Each number is 200 + 20 x the weight over its row's rms, rounded and kept within 0 to 999. Layers, rows and columns count from 0. The size before them is the row's rms in percent of the matrix's.

# o: layer 12 attention output (transposed), 768x768, rms 0.0946, rows 513-524,640-651, columns 384-575
# v: layer 12 attention value, 384x768, rms 0.107, rows 257-268, columns 384-575
o640,110,201,202,182,255,192,208,201,213,199,214,211,195,173,215,196,214,199,152,213,211,188,211,197,185,209,201,207,180,218,193,173,172,212,177,171,206,185,192,178,241,214,185,215,210,170,188,204,196,199,209,217,173,201,227,210,169,200,186,166,231,203,197,186,220,201,182,256,182,153,215,225,177,200,216,180,224,238,202,173,196,161,184,173,199,188,207,207,209,204,188,178,177,243,238,186,200,203,231,203,204,199,203,239,194,217,190,193,195,138,202,181,219,211,180,202,218,188,208,231,202,191,162,187,250,199,182,188,189,198,209,193,231,217,205,212,166,195,236,192,201,195,228,210,202,184,201,169,188,195,212,187,197,215,224,178,197,233,167,189,217,244,187,186,210,197,196,227,194,232,229,170,181,191,183,220,220,205,230,185,178,218,213,199,198,217,206,201,209,215,214,191,186
v257,103,210,195,183,184,230,230,180,188,194,212,204,246,222,199,193,228,210,196,179,208,223,204,179,207,201,218,199,181,205,154,195,232,195,182,200,174,228,225,237,212,192,191,203,187,173,192,195,188,211,175,190,198,210,173,204,194,233,198,198,220,222,202,184,213,170,219,200,184,187,219,216,204,189,213,241,186,229,205,176,207,229,192,205,191,191,204,185,214,238,181,211,202,215,162,148,199,202,210,197,186,206,184,194,196,203,178,162,237,191,233,220,196,207,219,188,220,202,251,190,215,182,209,198,168,161,208,207,188,196,230,200,191,209,178,171,186,214,204,190,221,184,152,197,193,235,184,165,192,217,203,179,178,199,182,237,209,217,181,222,222,276,196,210,198,192,221,179,236,198,205,235,202,224,184,214,162,205,209,231,207,204,176,184,175,216,177,204,178,200,215,206,194
o513,096,234,190,204,210,156,221,204,228,208,234,205,215,200,188,174,176,215,224,208,206,240,232,196,162,195,210,239,203,205,227,189,218,210,203,210,193,199,160,232,205,193,171,202,227,239,215,208,222,214,222,185,216,216,193,183,205,213,223,229,167,198,190,189,198,207,187,208,216,169,217,181,200,169,222,186,217,199,212,189,185,218,221,229,201,156,202,236,174,181,237,196,194,209,182,202,201,199,194,213,176,193,184,211,186,229,235,211,166,209,218,189,210,217,163,209,180,215,205,241,202,188,221,217,202,201,197,178,162,208,207,213,206,196,218,193,196,191,193,166,197,225,209,166,227,217,200,202,192,182,206,214,173,196,202,221,208,248,195,197,193,171,195,192,202,180,182,215,195,190,167,175,178,188,190,187,170,208,193,189,217,169,202,206,223,196,207,209,205,182,184,187,186
o641,109,193,251,194,163,247,198,207,187,187,201,225,180,212,181,190,187,167,207,196,232,172,180,218,220,201,236,185,208,199,178,184,211,189,203,136,204,150,211,204,230,215,240,222,173,226,210,203,188,206,191,250,208,241,183,214,192,191,211,233,241,186,173,230,191,179,201,219,184,192,170,200,167,218,206,187,184,188,196,204,186,188,215,188,181,231,158,151,170,226,179,206,204,188,216,216,197,177,172,179,215,212,197,220,197,205,182,226,190,193,171,216,184,187,189,192,184,166,205,174,210,187,204,185,183,197,185,217,185,191,185,156,227,217,197,181,207,182,192,222,175,198,235,227,204,189,218,193,202,185,203,179,203,203,181,213,228,192,206,200,216,236,193,201,191,223,208,197,194,191,210,204,199,194,241,199,220,205,216,209,179,213,182,219,203,187,206,211,200,200,179,210,179
v258,100,155,176,169,209,163,183,185,206,192,203,221,207,180,235,204,183,209,192,232,220,205,210,217,209,204,168,208,192,187,165,191,184,196,182,189,198,199,218,217,234,190,196,201,214,223,181,187,182,199,213,190,190,184,181,185,206,152,181,182,176,190,186,192,202,220,195,255,213,230,208,234,197,188,199,203,236,200,206,207,198,208,187,199,193,177,220,185,191,201,210,201,195,221,212,219,160,272,191,208,197,193,206,198,187,214,211,160,233,211,192,172,150,202,222,201,185,196,217,200,162,208,202,229,163,183,217,218,176,213,205,189,195,197,203,209,148,209,211,182,170,203,176,196,206,227,174,186,181,218,201,214,227,193,211,223,254,207,197,165,194,201,179,167,164,216,170,220,194,189,225,209,228,206,221,204,189,189,274,215,178,190,178,197,234,199,202,198,213,206,200,166,169
o514,098,205,223,184,184,195,208,218,165,191,222,208,211,249,213,184,185,187,191,172,185,184,198,191,237,212,200,219,151,201,187,178,211,195,200,160,191,230,225,209,249,183,169,221,230,181,204,179,229,193,228,180,218,214,210,224,215,251,171,172,197,207,204,190,192,210,192,192,187,204,173,167,202,187,223,199,186,179,182,215,213,203,247,216,190,197,220,236,190,199,239,234,211,195,193,190,217,196,221,211,207,189,184,178,202,207,204,194,190,186,193,229,204,172,204,212,169,183,157,227,233,202,210,174,188,187,178,234,189,158,203,184,199,187,179,188,253,188,187,185,204,179,219,199,186,186,202,223,215,249,188,212,152,161,228,175,204,190,213,188,197,172,205,182,193,199,219,168,190,215,218,195,182,206,181,190,177,189,226,203,196,220,218,217,221,202,217,202,180,216,205,181,207
o642,108,214,184,225,218,162,184,220,194,206,220,218,207,243,204,200,209,214,200,188,200,227,224,200,161,187,185,178,213,209,229,207,188,217,238,213,176,186,190,178,194,193,208,180,177,191,186,176,199,153,212,185,196,209,225,165,197,187,209,216,237,228,210,183,184,240,207,172,188,189,215,219,203,197,217,191,196,196,236,215,173,189,181,217,206,222,212,202,201,204,196,204,181,208,200,214,221,221,176,168,241,216,175,224,180,205,172,207,179,205,214,207,196,182,227,222,218,205,189,204,169,218,220,192,215,208,208,169,216,253,197,205,210,245,233,206,168,209,205,192,203,212,180,234,181,224,180,208,184,202,186,157,237,185,204,195,166,172,187,215,225,192,179,187,224,206,166,242,235,225,193,210,210,252,213,197,179,196,184,204,212,198,180,217,203,201,192,191,216,184,184,192,212
v259,100,195,201,202,173,204,173,197,164,189,168,182,210,210,195,192,174,203,215,225,177,224,169,164,208,184,214,225,188,173,210,185,185,222,209,201,199,179,213,198,209,186,190,176,182,192,187,222,242,226,217,234,185,186,196,195,231,220,210,164,180,197,208,217,222,201,174,193,218,211,221,186,193,228,207,187,201,209,218,172,208,189,165,193,193,182,210,162,199,195,186,199,177,215,208,192,173,196,199,161,199,197,216,212,192,200,203,190,190,183,228,220,196,238,187,195,220,188,181,179,182,236,249,200,194,224,170,197,157,164,178,160,174,199,190,206,221,194,208,172,169,196,248,197,193,176,204,191,194,189,195,219,199,209,197,195,234,209,202,186,192,196,217,223,179,174,212,227,226,183,216,231,205,207,208,198,215,186,175,194,193,195,215,200,218,181,202,156,216,208,201,172,217
o515,098,180,178,194,212,189,201,218,218,195,189,182,202,220,203,167,229,173,203,184,185,183,183,180,199,189,205,182,206,253,206,191,207,220,188,193,185,177,160,203,191,186,203,216,170,213,169,190,224,196,180,179,198,190,207,174,221,173,208,211,211,205,229,177,171,209,217,227,191,187,197,189,191,183,265,222,204,228,198,228,196,188,176,223,189,197,194,226,172,208,219,212,191,252,217,234,226,208,168,234,216,177,241,225,225,205,220,201,147,196,170,168,209,181,205,185,178,176,209,217,243,209,197,218,187,191,163,204,211,242,179,209,224,230,205,194,188,193,216,237,197,202,206,187,206,225,195,238,214,203,178,191,190,215,205,184,173,224,178,212,230,193,174,222,212,221,198,194,188,184,190,180,191,212,196,224,220,239,206,178,232,220,191,188,171,187,201,169,193,206,185,194,201
o643,106,203,206,178,183,217,209,211,172,196,189,219,198,210,203,198,191,215,210,231,212,212,220,211,194,180,208,183,201,163,195,211,186,171,194,207,210,183,222,211,226,241,214,186,211,192,204,179,229,224,207,190,175,225,205,214,195,228,178,197,194,211,172,208,219,193,178,190,202,198,196,224,212,209,146,205,208,211,228,195,231,211,208,209,204,195,193,217,216,189,181,210,196,174,231,180,193,213,214,217,181,252,154,206,192,185,191,223,230,189,206,209,193,202,196,253,192,193,175,175,206,193,207,196,212,234,219,187,228,207,210,194,214,183,197,213,211,201,175,173,208,214,188,220,218,227,172,175,185,223,207,221,194,208,196,206,177,186,203,192,178,212,182,212,196,208,228,202,188,248,200,194,219,205,219,138,209,222,222,174,185,169,194,210,188,193,217,192,179,187,229,174,170
v260,099,189,192,176,183,185,190,190,217,232,203,234,195,168,217,170,189,160,266,192,196,177,198,185,237,204,179,163,182,201,184,210,219,211,189,184,194,198,203,204,218,166,181,235,203,206,222,185,209,173,206,195,187,196,222,191,212,202,206,227,197,206,159,243,224,198,195,212,197,188,188,202,180,165,217,236,230,206,192,206,185,223,202,193,171,194,199,202,161,188,188,169,191,241,177,229,220,206,210,193,206,213,194,191,183,210,174,213,173,219,170,207,149,165,228,149,200,226,201,191,194,200,197,210,213,218,207,213,213,183,198,212,180,198,201,193,243,219,212,197,186,230,194,230,154,206,172,179,167,222,218,216,212,197,198,192,230,180,190,167,195,181,198,201,194,192,191,199,197,212,217,170,219,227,212,185,186,202,201,225,150,209,241,231,195,208,194,210,180,161,209,182,215
o516,090,203,209,216,212,210,203,186,192,206,226,215,188,210,191,214,203,243,236,241,200,196,225,178,190,191,218,177,187,202,187,210,198,201,210,184,196,211,207,220,204,194,246,192,182,176,209,186,194,202,218,209,200,215,202,189,202,197,197,214,233,216,201,178,198,243,221,211,193,201,216,181,219,223,227,175,178,216,206,200,225,185,180,192,216,193,195,201,218,204,200,191,222,176,206,198,187,195,180,209,199,188,211,256,228,176,201,171,161,167,206,201,250,255,186,227,165,188,190,205,150,206,203,178,174,175,208,210,210,181,208,224,194,219,198,198,204,205,227,235,185,147,192,202,207,179,191,207,226,196,224,215,196,213,178,197,178,203,223,228,180,208,209,215,198,191,181,208,198,215,206,198,156,146,189,210,203,140,207,191,196,196,162,190,202,229,214,180,216,218,220,214,193
o644,107,212,206,181,174,221,206,199,186,206,196,178,200,241,215,211,213,166,206,182,191,214,173,213,216,211,220,198,176,222,223,167,208,183,175,241,187,190,210,190,184,187,156,196,205,216,186,197,214,187,207,209,183,203,203,187,193,203,184,190,193,173,235,216,203,186,184,208,232,207,175,223,154,219,204,212,198,159,188,178,195,179,179,194,231,207,209,204,180,210,162,200,168,194,209,202,167,224,231,235,206,198,217,161,163,233,209,215,183,202,205,195,202,206,187,232,201,176,221,179,200,195,202,198,179,224,180,218,225,191,197,170,199,187,186,212,201,166,200,175,211,248,210,230,209,193,207,185,182,222,203,205,203,190,178,200,233,168,189,193,207,195,237,195,185,200,166,216,190,202,178,192,174,255,207,178,202,218,199,169,203,219,201,183,177,214,203,193,248,206,181,199,206
v261,099,212,191,165,215,208,213,210,176,184,208,217,169,215,202,250,221,184,210,204,211,197,192,204,207,171,184,170,138,193,202,217,196,204,188,218,199,218,196,185,196,212,198,196,209,167,170,162,193,223,236,185,171,176,210,159,199,196,214,185,184,250,217,214,181,229,216,233,213,197,183,190,196,209,215,176,182,199,226,211,209,203,196,191,190,206,214,200,204,200,196,168,180,198,216,183,240,212,199,190,183,170,222,195,170,231,191,233,232,184,185,205,147,174,170,189,188,165,215,213,226,171,194,202,183,217,209,233,234,170,226,209,207,223,187,181,195,225,200,170,208,172,206,246,218,190,228,213,195,168,194,219,185,172,219,174,192,223,225,202,194,213,197,207,193,218,220,223,205,207,190,181,207,188,207,173,184,203,169,133,189,178,198,206,188,173,214,212,189,173,229,222,191
o517,095,198,196,193,211,135,212,201,216,215,202,212,209,197,221,217,180,146,242,183,206,222,241,182,189,181,227,215,219,193,194,201,170,182,210,191,168,174,209,219,223,216,223,223,204,208,206,215,205,172,172,214,214,191,203,215,204,209,195,214,192,190,210,190,185,193,187,194,202,184,185,233,172,198,208,202,204,171,207,247,223,196,187,201,185,231,218,196,199,183,181,203,220,175,214,240,203,185,196,190,187,183,223,185,170,206,213,170,205,186,169,228,190,222,154,250,179,205,207,200,206,225,201,197,186,195,185,153,189,195,172,221,208,198,189,219,190,190,201,199,219,199,224,195,234,181,196,196,185,196,223,244,196,204,193,201,220,180,169,208,188,234,209,201,171,221,195,206,196,214,167,222,201,192,209,179,214,184,179,223,171,189,217,203,193,204,206,207,208,202,247,233,186
o645,103,196,217,214,201,205,180,217,171,181,202,196,201,157,149,183,190,222,205,197,166,194,161,193,207,181,171,222,197,208,214,194,260,235,194,174,202,221,215,191,153,169,187,207,183,195,201,202,218,213,210,182,192,226,218,181,170,212,216,222,217,199,195,216,186,199,212,215,201,197,209,196,180,234,206,201,211,196,205,212,223,213,201,184,212,182,164,220,204,192,234,199,210,159,191,187,203,176,202,229,192,221,196,206,187,178,188,179,197,173,199,201,226,203,189,206,212,225,172,205,200,175,194,210,247,194,228,198,207,209,171,192,215,204,172,201,154,207,206,220,168,209,220,205,181,208,193,196,170,200,179,186,195,226,211,175,194,215,210,185,211,201,216,187,215,207,200,202,166,171,216,196,184,194,192,228,202,169,208,206,233,191,228,193,181,223,215,179,177,205,156,164,205
v262,102,217,197,206,161,181,191,201,176,213,212,220,184,204,185,247,146,175,238,195,205,216,187,201,183,215,190,199,169,174,189,198,213,205,205,180,234,177,171,232,197,208,240,229,193,200,227,217,193,181,204,189,221,207,212,185,195,186,221,215,146,201,198,203,224,196,206,215,211,227,183,215,188,184,235,167,201,187,180,197,192,200,213,173,162,179,200,203,205,173,213,196,219,208,195,202,176,172,197,219,207,213,225,193,225,186,231,219,195,205,205,182,158,188,196,206,236,214,215,212,229,228,211,204,194,215,219,196,206,191,182,180,231,217,173,193,176,199,191,195,191,194,235,199,164,213,215,205,188,187,207,196,219,197,144,202,190,218,207,215,188,195,196,197,191,173,214,243,156,238,195,206,185,195,208,192,198,194,174,214,167,214,191,202,186,174,192,214,183,194,185,182,137
o518,094,210,197,223,219,189,209,203,215,203,241,179,155,184,196,206,232,209,231,218,186,223,197,193,201,184,215,188,201,184,250,176,182,193,199,247,184,194,201,192,215,171,180,189,227,224,199,180,192,226,231,194,183,212,229,188,224,186,204,178,201,236,186,193,195,252,202,199,203,203,198,224,185,207,196,209,208,195,173,169,194,188,169,215,235,216,255,212,215,217,171,228,186,208,187,197,191,192,183,213,234,194,169,244,179,180,210,192,214,190,219,168,204,181,161,200,192,167,189,211,207,179,166,202,201,164,170,182,192,197,230,179,188,162,217,195,160,204,222,196,203,202,166,189,227,195,177,237,227,217,196,229,180,201,237,192,220,144,206,192,208,202,228,193,217,189,200,188,168,213,224,202,194,188,172,186,181,183,218,192,204,208,212,236,173,175,183,202,220,218,174,209,209
o646,108,162,193,202,199,189,179,195,207,168,191,203,212,202,221,192,162,145,187,172,150,182,187,179,217,194,152,210,172,226,169,187,211,178,212,183,220,200,219,225,214,216,230,194,188,206,226,189,178,176,196,181,207,220,180,218,148,185,195,207,172,171,221,219,211,153,157,177,212,164,206,181,205,209,169,190,216,213,217,213,223,188,186,176,201,189,212,219,230,198,216,221,167,156,219,227,182,189,225,203,197,166,193,189,185,165,190,181,197,229,170,179,210,217,220,177,206,202,205,208,211,190,202,192,194,207,186,224,198,184,189,230,202,184,189,183,192,161,196,197,175,190,204,188,197,199,214,199,212,226,198,206,212,215,201,187,212,227,188,209,186,235,177,192,200,216,169,179,187,195,220,201,187,192,229,169,227,205,241,220,190,200,211,175,217,209,232,214,196,204,221,203,162
v263,102,201,204,198,209,194,229,181,178,205,214,199,168,198,228,241,202,181,226,219,225,185,213,182,178,231,214,163,191,203,207,214,219,217,197,217,200,215,234,167,221,215,225,202,189,200,205,218,211,195,192,211,208,176,191,190,171,223,187,208,228,209,207,180,195,174,206,199,224,200,188,214,202,163,210,218,258,225,227,232,201,178,194,207,190,211,175,218,216,198,229,223,189,189,196,183,219,209,192,226,242,199,195,180,219,208,214,200,180,205,194,230,151,215,196,194,189,216,211,200,186,181,170,184,189,173,194,176,214,227,191,195,222,186,234,167,172,188,217,169,195,190,188,183,237,201,215,188,246,180,196,228,187,213,209,200,197,196,168,214,190,211,206,198,232,212,189,164,185,214,200,213,171,210,204,217,201,184,230,156,218,184,217,186,176,198,165,212,185,195,242,175,203
o519,093,182,217,156,169,224,193,200,183,207,203,192,189,215,223,199,158,223,198,198,179,199,208,193,250,165,239,209,197,177,220,194,201,184,174,200,210,190,195,200,206,173,174,216,210,214,217,169,193,219,188,223,232,194,189,223,185,183,200,209,205,188,206,192,170,192,160,223,173,222,167,196,194,206,173,188,184,229,185,182,215,221,166,194,195,204,211,199,177,201,193,194,227,176,192,191,165,204,205,199,195,201,204,239,190,220,202,234,246,146,190,199,209,190,203,192,184,182,175,202,224,188,201,209,198,206,235,225,241,168,234,211,187,186,207,224,214,192,200,234,234,174,201,226,179,214,190,202,204,202,192,190,157,237,191,199,193,203,223,170,211,192,189,214,199,185,204,207,198,221,204,207,218,194,202,213,206,182,224,229,204,146,219,190,195,207,183,204,217,181,205,213,217
o647,109,204,208,229,194,209,180,192,203,179,192,214,208,177,194,216,189,195,229,223,178,180,222,216,198,182,170,217,197,202,213,157,193,230,189,207,209,226,180,199,218,245,191,174,201,171,172,200,178,221,208,176,213,197,204,191,182,246,226,167,204,248,189,239,227,214,199,202,243,201,218,195,213,207,208,214,186,197,184,207,191,207,209,195,221,203,154,170,213,213,198,169,197,147,217,228,214,209,224,213,180,203,197,215,228,217,186,189,216,194,197,179,229,190,222,195,210,238,171,205,199,207,176,181,161,219,214,216,163,187,209,213,178,206,188,187,186,226,166,193,153,217,178,186,214,237,194,175,212,212,209,196,229,204,201,175,217,210,182,209,205,219,194,219,199,196,210,182,233,195,182,185,204,205,206,212,183,232,213,202,189,204,170,210,194,195,193,188,209,178,194,209,169
v264,100,196,223,183,191,168,250,204,207,193,181,177,238,214,231,211,207,168,195,226,198,215,184,191,224,227,205,168,200,179,210,200,210,205,200,184,201,215,224,192,177,199,196,183,218,221,226,191,198,183,201,197,171,200,204,170,195,234,186,188,207,206,226,226,193,191,214,159,161,164,220,206,218,199,185,209,174,178,223,164,217,219,169,228,209,216,207,188,230,211,179,204,231,216,222,205,217,202,215,208,204,175,200,213,157,196,187,193,229,202,238,180,202,144,207,181,194,239,176,191,201,167,218,219,227,197,182,215,183,192,180,202,208,200,225,168,200,200,194,195,183,194,185,171,186,168,235,203,210,161,158,194,168,219,193,198,203,204,211,224,203,181,222,203,198,185,190,193,200,238,212,220,183,176,199,142,172,177,218,215,193,199,204,218,187,178,245,198,221,186,200,198,164
o520,097,199,185,238,166,215,184,198,252,221,193,208,201,194,173,173,175,228,194,186,196,186,226,242,229,207,210,183,168,206,192,194,196,169,203,202,219,212,201,196,242,208,214,231,193,199,166,197,221,221,153,197,214,209,201,188,230,153,185,193,212,223,213,219,173,215,219,205,234,198,197,220,215,156,185,191,171,217,215,165,199,185,199,190,181,176,171,176,189,235,225,203,180,184,173,191,190,227,214,177,192,187,189,190,182,192,214,176,180,193,223,194,200,235,194,193,218,197,244,167,237,181,149,197,190,190,176,181,159,205,231,221,221,202,195,200,221,188,197,210,209,194,208,198,215,185,210,207,213,216,180,198,228,214,199,212,174,190,204,207,182,193,199,239,213,205,206,226,215,191,159,210,215,248,163,187,201,206,189,186,206,169,164,195,216,229,206,196,190,225,183,195,196
o648,108,183,225,182,189,213,197,193,183,199,212,199,203,215,210,198,226,176,182,202,179,205,195,117,169,215,204,217,235,182,207,171,172,210,186,231,236,205,181,180,194,189,236,188,213,218,204,187,201,198,211,202,180,194,199,202,226,225,232,219,220,196,172,199,224,192,224,187,205,188,210,210,214,216,225,199,195,224,211,214,221,209,201,188,205,224,209,233,191,196,157,191,192,197,219,204,157,219,198,237,170,218,194,222,241,165,213,194,177,230,159,233,154,201,200,234,241,190,196,191,211,174,203,195,211,247,177,177,220,205,182,160,179,235,212,230,215,182,195,185,203,173,205,219,208,214,178,189,240,212,195,190,196,180,173,198,212,233,239,222,198,191,204,191,200,175,225,176,204,197,209,188,188,166,212,209,148,212,183,201,189,209,230,189,193,179,202,220,202,174,228,171,223
v265,099,194,204,227,210,166,222,196,214,204,202,265,180,214,176,191,230,209,194,231,143,194,240,175,213,188,225,189,224,215,202,200,202,181,203,235,209,212,186,247,223,217,190,190,195,192,180,192,175,194,203,222,179,223,216,201,204,206,178,181,201,172,214,177,210,235,214,167,231,220,181,221,198,233,220,209,208,195,196,200,206,201,197,208,182,201,208,230,200,185,198,217,213,221,223,191,193,197,213,170,199,183,192,207,206,189,188,165,203,200,204,205,186,220,209,181,216,200,196,229,198,193,195,190,179,196,220,181,173,208,203,170,183,206,199,208,237,240,184,242,182,218,215,193,230,209,184,194,200,184,217,205,181,166,209,232,211,196,198,213,191,225,227,200,189,186,225,195,204,205,209,221,202,199,200,194,162,219,228,217,158,165,182,213,145,211,185,172,185,226,172,216,215
o521,090,189,194,209,228,193,234,171,207,216,208,196,217,202,204,242,178,218,201,175,200,194,208,213,192,197,174,179,168,240,176,215,178,232,188,213,200,187,207,166,186,218,193,192,185,259,184,210,204,213,180,172,192,215,141,191,190,177,196,216,224,193,198,233,188,207,206,211,165,179,223,215,180,198,190,181,185,192,190,194,232,207,192,199,180,185,212,199,237,223,199,182,169,178,159,181,236,186,187,178,184,186,193,199,166,179,196,186,182,186,184,240,191,199,189,214,136,206,229,211,211,160,212,160,222,184,195,195,215,201,185,173,203,202,224,198,222,197,169,212,180,165,183,188,191,200,215,209,188,173,235,221,176,233,205,216,195,214,208,183,230,191,224,230,194,222,195,188,216,195,199,203,204,185,175,221,217,220,193,220,224,233,173,218,214,206,182,214,228,192,249,175,239
o649,105,196,245,237,183,189,148,249,204,195,200,226,185,176,209,192,195,208,210,223,197,147,240,192,190,220,200,216,179,193,213,231,198,182,166,189,188,180,198,218,202,179,220,195,176,189,210,192,193,165,177,203,209,199,237,195,214,214,194,200,184,239,181,221,192,154,203,161,171,207,219,178,195,182,157,197,186,209,233,199,159,216,214,213,201,210,183,224,199,210,196,180,210,178,204,203,197,202,201,200,223,183,185,201,189,240,168,212,224,176,198,173,164,227,191,223,228,210,229,209,175,181,224,250,186,187,195,214,179,199,212,203,186,198,203,207,193,194,215,186,189,209,192,216,229,195,215,184,173,222,162,217,223,200,195,214,203,163,212,167,201,204,178,181,195,232,225,212,185,196,214,208,202,199,191,201,221,199,205,181,213,193,231,151,222,234,195,223,214,211,192,206,215
v266,102,201,215,213,200,175,204,213,196,204,185,205,215,213,225,180,193,170,184,200,170,200,148,213,215,210,231,178,189,189,204,206,166,200,182,198,194,218,166,189,185,186,227,212,195,184,182,182,207,203,175,218,192,174,203,175,195,213,167,210,168,208,192,214,171,214,205,209,187,175,206,191,175,176,163,175,196,205,201,221,197,182,188,225,203,185,206,204,223,199,192,196,202,206,218,210,233,187,219,189,228,185,232,175,224,208,219,191,223,207,232,203,219,152,216,188,216,181,183,210,223,176,210,214,201,196,216,228,205,193,168,178,165,190,215,199,203,201,244,174,224,184,208,218,152,197,214,181,219,194,144,214,209,187,241,249,198,212,186,193,212,153,202,201,212,173,184,205,247,212,196,193,176,196,180,183,189,212,193,214,217,182,175,226,205,210,228,201,187,226,190,188,197
o522,094,235,213,177,194,179,209,198,234,218,220,202,182,219,235,176,264,221,211,203,152,181,214,184,214,199,232,184,231,203,227,189,189,221,198,198,195,213,202,203,208,170,204,225,172,210,170,166,151,216,162,228,194,146,216,177,190,238,182,202,187,191,211,191,201,197,184,221,209,219,184,182,204,212,199,144,216,219,219,194,229,179,209,186,172,206,159,195,207,213,210,213,180,223,160,185,191,202,187,221,205,179,208,205,218,201,173,193,201,188,190,214,202,204,222,194,197,216,196,190,186,198,224,168,229,211,190,205,214,188,185,199,215,185,179,194,218,169,182,215,220,206,167,168,234,198,208,194,237,193,245,173,213,226,199,183,214,220,207,163,176,223,202,192,205,204,181,198,210,208,209,230,197,208,235,213,200,211,235,193,177,193,193,168,194,164,196,204,151,201,195,196,200
o650,111,180,201,210,165,245,177,209,195,178,197,200,213,183,181,215,173,184,194,236,212,205,197,164,194,183,228,235,176,209,174,184,221,191,219,178,198,222,224,182,196,218,184,189,221,209,239,207,185,208,217,198,184,182,198,171,201,204,208,188,224,179,161,174,211,188,233,183,207,196,215,199,199,189,217,227,191,165,211,188,225,226,229,181,246,223,217,191,204,188,213,221,211,226,209,238,209,205,188,157,151,214,222,181,197,162,201,206,203,216,193,192,175,188,221,207,203,218,186,211,246,204,193,207,215,192,202,192,207,199,196,174,199,216,183,197,224,237,194,200,166,211,228,202,177,192,183,219,180,200,213,201,179,193,183,186,196,198,199,188,198,196,178,201,181,194,193,194,197,229,178,191,225,172,176,225,184,164,192,216,199,176,218,203,196,224,187,222,185,186,205,189,169
v267,096,207,204,189,188,203,216,227,219,199,137,191,197,171,188,200,196,191,191,215,222,177,197,199,216,217,239,217,190,198,219,180,196,233,197,208,210,206,177,172,189,196,221,237,194,186,192,201,193,197,195,171,199,157,197,190,206,209,206,169,190,217,205,214,183,190,176,236,209,148,190,202,220,197,196,209,153,188,211,190,200,226,217,217,259,201,161,227,215,220,196,191,158,168,202,205,225,232,194,184,203,182,216,182,223,214,226,209,223,202,220,212,183,185,207,200,218,207,208,207,185,158,230,180,183,211,249,218,160,173,204,203,183,176,208,202,213,177,183,178,180,200,246,201,179,189,221,162,189,186,188,216,205,215,196,204,146,180,223,230,229,191,212,236,177,168,211,205,223,203,211,203,196,194,184,225,210,208,198,180,191,230,215,219,215,206,204,184,224,198,212,196,185
o523,096,159,166,189,194,199,183,195,211,190,211,184,205,193,198,207,227,197,229,228,196,197,211,218,208,167,136,212,219,204,189,202,214,211,191,202,187,211,212,179,195,193,225,200,162,165,206,228,199,208,208,239,218,181,229,187,177,218,210,217,218,204,219,213,220,223,194,206,186,195,238,216,213,196,186,232,205,185,199,192,187,181,188,196,207,205,179,199,211,180,191,210,199,204,241,211,220,181,215,221,226,200,211,205,217,202,167,219,211,206,153,227,226,201,186,219,177,180,153,161,200,205,165,214,188,177,217,189,197,195,194,195,202,231,194,230,193,218,207,204,208,243,185,188,194,228,152,184,187,201,192,165,229,192,225,194,204,221,174,179,203,208,220,224,202,181,191,187,163,183,234,217,178,202,246,183,187,201,200,202,227,201,169,176,211,183,172,229,174,182,227,207,201
o651,103,217,193,209,217,204,194,196,176,216,180,181,209,191,178,194,200,205,198,244,198,203,186,200,228,217,205,177,219,184,212,183,203,239,186,173,217,196,212,237,238,212,187,187,211,209,209,203,208,184,186,191,153,251,199,182,213,214,213,196,207,201,213,207,201,188,218,179,208,184,146,215,212,200,184,199,192,188,208,231,225,172,210,233,168,232,179,212,194,242,200,195,197,218,151,171,158,218,190,193,202,202,224,210,192,181,208,179,186,205,194,251,225,203,249,215,191,218,187,224,196,219,202,207,209,195,237,197,208,214,165,227,194,202,156,176,211,201,220,156,173,193,208,208,190,188,201,195,227,208,200,223,162,209,241,218,204,197,173,230,199,185,154,218,193,198,214,198,215,194,205,176,208,206,180,211,191,193,217,185,207,200,247,213,200,202,201,199,198,222,199,223,170
v268,097,194,207,156,168,205,165,181,166,184,228,217,195,191,230,274,182,226,219,205,204,219,211,193,193,217,200,217,184,181,167,220,178,189,218,179,201,171,199,200,210,186,208,182,214,191,208,221,169,225,160,224,169,190,178,206,207,213,212,167,191,209,163,203,196,208,218,194,184,208,199,194,179,184,223,183,195,189,193,167,186,195,232,191,155,219,176,225,191,179,185,181,184,256,210,221,178,184,144,181,191,221,204,228,239,191,202,193,196,189,238,203,176,220,215,193,217,191,225,187,187,213,186,189,212,157,172,204,214,202,157,201,198,190,184,236,170,198,224,181,208,216,138,205,211,232,209,203,179,227,164,182,216,195,211,230,179,197,157,195,205,207,183,239,212,245,187,206,212,211,213,199,216,209,196,206,180,183,190,206,193,203,186,207,201,171,167,164,194,187,187,185,223
o524,094,228,218,171,211,222,228,187,214,174,225,201,171,222,177,180,184,199,193,200,230,181,194,191,190,210,227,169,183,235,198,169,219,220,204,199,212,211,198,226,206,187,229,201,180,199,181,180,203,184,233,193,183,175,208,191,223,193,158,209,194,190,181,188,200,199,215,203,198,188,212,223,185,234,192,198,187,179,185,225,209,219,202,221,180,194,226,233,199,200,236,188,209,184,228,199,205,177,209,227,195,211,169,193,213,191,211,169,186,190,209,189,197,214,191,202,193,192,206,198,206,208,189,211,186,224,220,176,171,157,229,187,208,204,196,203,199,225,174,224,187,200,217,220,165,216,185,206,200,188,195,215,195,156,216,210,165,209,233,158,192,197,213,197,230,194,196,171,194,188,196,216,188,215,206,231,185,201,256,250,205,208,172,196,181,187,199,211,225,199,212,236,205